Part of a small language model's weights.
Size: 4 heads of 32, vocabulary 17833, 7.21M parameters.
Architecture: RMSNorm before each block, no biases in attention or MLP, embeddings untied during training, capped logits.
Training: a variant of Muon for these matrices, 224M tokens, 13642 steps.
Each number is 128 + 32 x the weight over the matrix's rms, rounded and kept within 0 to 255. Layers, rows and columns count from 0.

# layer 7 MLP down (transposed), 512x128, rms 0.183, rows 83-88, columns 0-127
[[151 106  16 153 114 128 195 116 143 171  81 179 162  51  82  98 102 142 134  58 120 166 101 179  88 255 135 150 127  54 131 143 127 109  57 147 205 115 164 145 148  85  90 131 143  85  80 140 139 126 132  98 167 142  95 146 113 196 110 181  82 164 132 120 172 187 163 159 111  94 111 146 176 128 125  98 118 132 120  47 134 155 111 136 176 111  90 167 158 188 148 124 149  78  86 168 171  38 110 135  74 113 252 115  83  55 128 171 126 154 125 129 177 184 166 140 155 128  88 125 104 113 133  75 105 134 117 137]
 [176 202 150 114 131 165 103 115 137 131 178  95  72 129  65 134 145 107 107 158 116  97 126  91 115  95 109 119 138 183 143  88 156 120 107 144 132 124 128 125 104 128 161 142 131 125 137 119  68 109 139  84 124 140 102 149  92  88  82 134 108 162 143 104  79 139 106 164 180 166  99 139 148 118 180 143 118 185 143 105 171 121 174 114 148 140 144 157 151 116 123 110 121  83 177 161 137 141  73 106 134 130  93 163 183 128 127 104 124 134 117 136 130 105 113 170 133 101 145  97  86 124 127 109 113 128 132 165]
 [ 93 131 113 155 127 171 117 100 130 101 104 130  86 175 151 124 146 143 121 145 119 191 156 132 122 184 170 150 117 107 155 104  85 168 117  83 130 107  82 116 193  98 173 114 123 127 180 105 102 129 171 152 146 171 121 142 165 150 133 138 122 186 142 129 129 124  81 156 102 128 145  80 140 145 121 114 177 165 208 139  87 105 150 166 129 132 100 101 144 102  69 153  95 119 128 151 157 153 157 139 184 137 133 159 104  93 173 131 126 152 100 149  91  96 142  30  71 163  98 137 163 106 108 157 125 145 153  76]
 [175 176 154 115 165  95 145 160 150  99  70 125  75 139 110 143 121 129  87 112 102  92 116 109 116 137 125 187 119 147 179 157 100 132 164 138 140 111 111 113 112 159 179 122 157 130 135 100 118 132 200 141 147 131  86 141  86 107 124 111 161 125 143 174  81 134 107 128  73 125 181 133 129 116 126 114  69 157 192  92 155 130 157 135 112 108 143 144 168 152  87 104  85  61 102 133 127 121 137 137 100  75  56 178 165  88 149 122 209 163 121 149 121  94 165  95 180  66 184 113 124 165 129 153 120 234 150 168]
 [ 70 178 139 154 143 160 180 121 146 104 112 163 140  83  98 146 141 118 107 128  88 106 136 184 149 200 113 125 169 135 129 158 112 201 134  90 100 106 180 128 150  93 169  90 125 131 146 147  99 108  87 159 151 107 132 164 111 168 140 121 158 142 118  93 138 109  82 121  69 140 125  96 185 144 140 119 117 127 158 122 129 114 131 164 159 115 117 138 153 133 163  73  75 128 112 129 121 155 114 104 124 131 144 163 103 114 177 113 180 141 132 107 111 103 114 146 115 174  98 100 139 120 149 156 116 118 184 123]
 [ 89 135 148 149 179 145 167 157 182 167 166 174 169 116 119 106  33 137 114  90 111 125 144 181 177 118 109  98 107 100  62 165 167 117 139 140 139 144 132  66 112 168  78 104  98 214 137 113 184 159  78 105 127 185 110 152 140 128 149 168 115 165 136 128 165 151  93 129 136 111 149 137 160 153 131 116 134 103 117 107  92 172 113 129 164 114 123  76 107 113 132 105  94 203 159 100 121  98 147  85 128 110 167 114 113  63 102 173 163 101 168 109  88 164 164  94 116 128 137  69 123 135 157 142 160  73 107 186]]
# layer 7 MLP up, 512x128, rms 0.287, rows 84-88, columns 0-127
[[ 80 140 111 115 141 100 174 127 119 119 122 131 171 157 130 138 128 101 157 145 144 148  91 140 127 106  99 133 124 105 137 145 147  80 139  94 120 117 136  88 186 112 142 137  98 148 121  91 131 139 135 145 105 174 121 101 123 144 130 120 125  94 136 134 133 123  86  79 150 117 133 131 127 133 133 114  70 114 139 149  84  91  86 136 171 159 150 107 146 120  83 152 145 134 175  91 127 131  92 164 177 117 110 112 135  62 141 173 196 158 150 139 121 129 130 152 130 145  98 170  86 137 134 212 170 153 158 154]
 [116 175 116 112 150 113 125 149 138 115 103 129  91  84  97 160 111 165  35 138  95 114 149 119 140 147 108 142 132 130 121 173 215 123 107 126 178 140  98 139  87 125  90 120  55 173 116 152 122 164  76 147  95 101 107 179 134  96 120 132 104  50  94 103 116 166 127  80  84  88  95 127 176 171  86 138 108 120  46 136 149 139 108  74 129 131 112 106 111 142 132 160 124 151 134 126 110 124 109  77 168  98 157 124 126 136 130 171 156 101 172 154 109 127 152 165  91 138 129 152 142 128 101 115 185 166 167 137]
 [157 132 142  75 182  80 202 228 112  92 124 204  74  96 151 173 182 104 111 189 149  93 155 131  99 110  94 151 130 122 164 161  98 140 111 116 129 138  85 121 125 148 195 144 142 150 160 112  33 152  92 151 193  95 115 144  89 130 177  42 124 129 140 126  97  90 104  90 105 137  77  73 178 181 114  64  85 127 142 145 133 136 122  83 154 138 160 124 105 116 171 145 137  53 122  83 101 116 167  97 147 120 145 111 152 157 102 118 128 175 190 130 152  59  86 158 134  94 140 165 108 117  73 142  74 130  80 129]
 [119 109 131 107 150  97 149 101 143 129  61 137 150 129 167 119 101 157 119 175 130 141 114  64 114 129 119 113 110 119 131  81  80 136 141 102 165 125 103  87 106 139 170 156 110  99 162 179 153  82 160 113 144 160 140 162 136 153 125 142 117 119  89 124  97 152 131 110 149 119 141 148 171  82 127 136 126 115 143  63 139  99 154 153  96 147 126 141 124 142 113 176  83 172 174  90 154  73 174 127  88 162 136 162 193 111 110 155  99  76 162  99 152 122 124 102 146 128 141 165 117 162  86 136 176 153 105 170]
 [144 116 135 137 126 121  91  98 112 107 110  91  70 152 155 140 214 132 132 138 132 137 157 118  62 144 149 151 103 188 156 131 114 123 131 105  92 133 153 166 135  95 170 125 163  62 128 107 113 111 168 157 119 108 171  95 150  87 101  78 137  86  85 124 100  98 130 120 104 135  98 140 100 109 132 123 121 122 124 153 149 158 133 127 112 163 103 178 120 162 167 161 151  44 162 153 147 128 120 144 109 129  72 105 170 196 143  87 116 148  77 114 150 105  93 151 148 123 119 192 154 114 104 149 122 149 136  96]]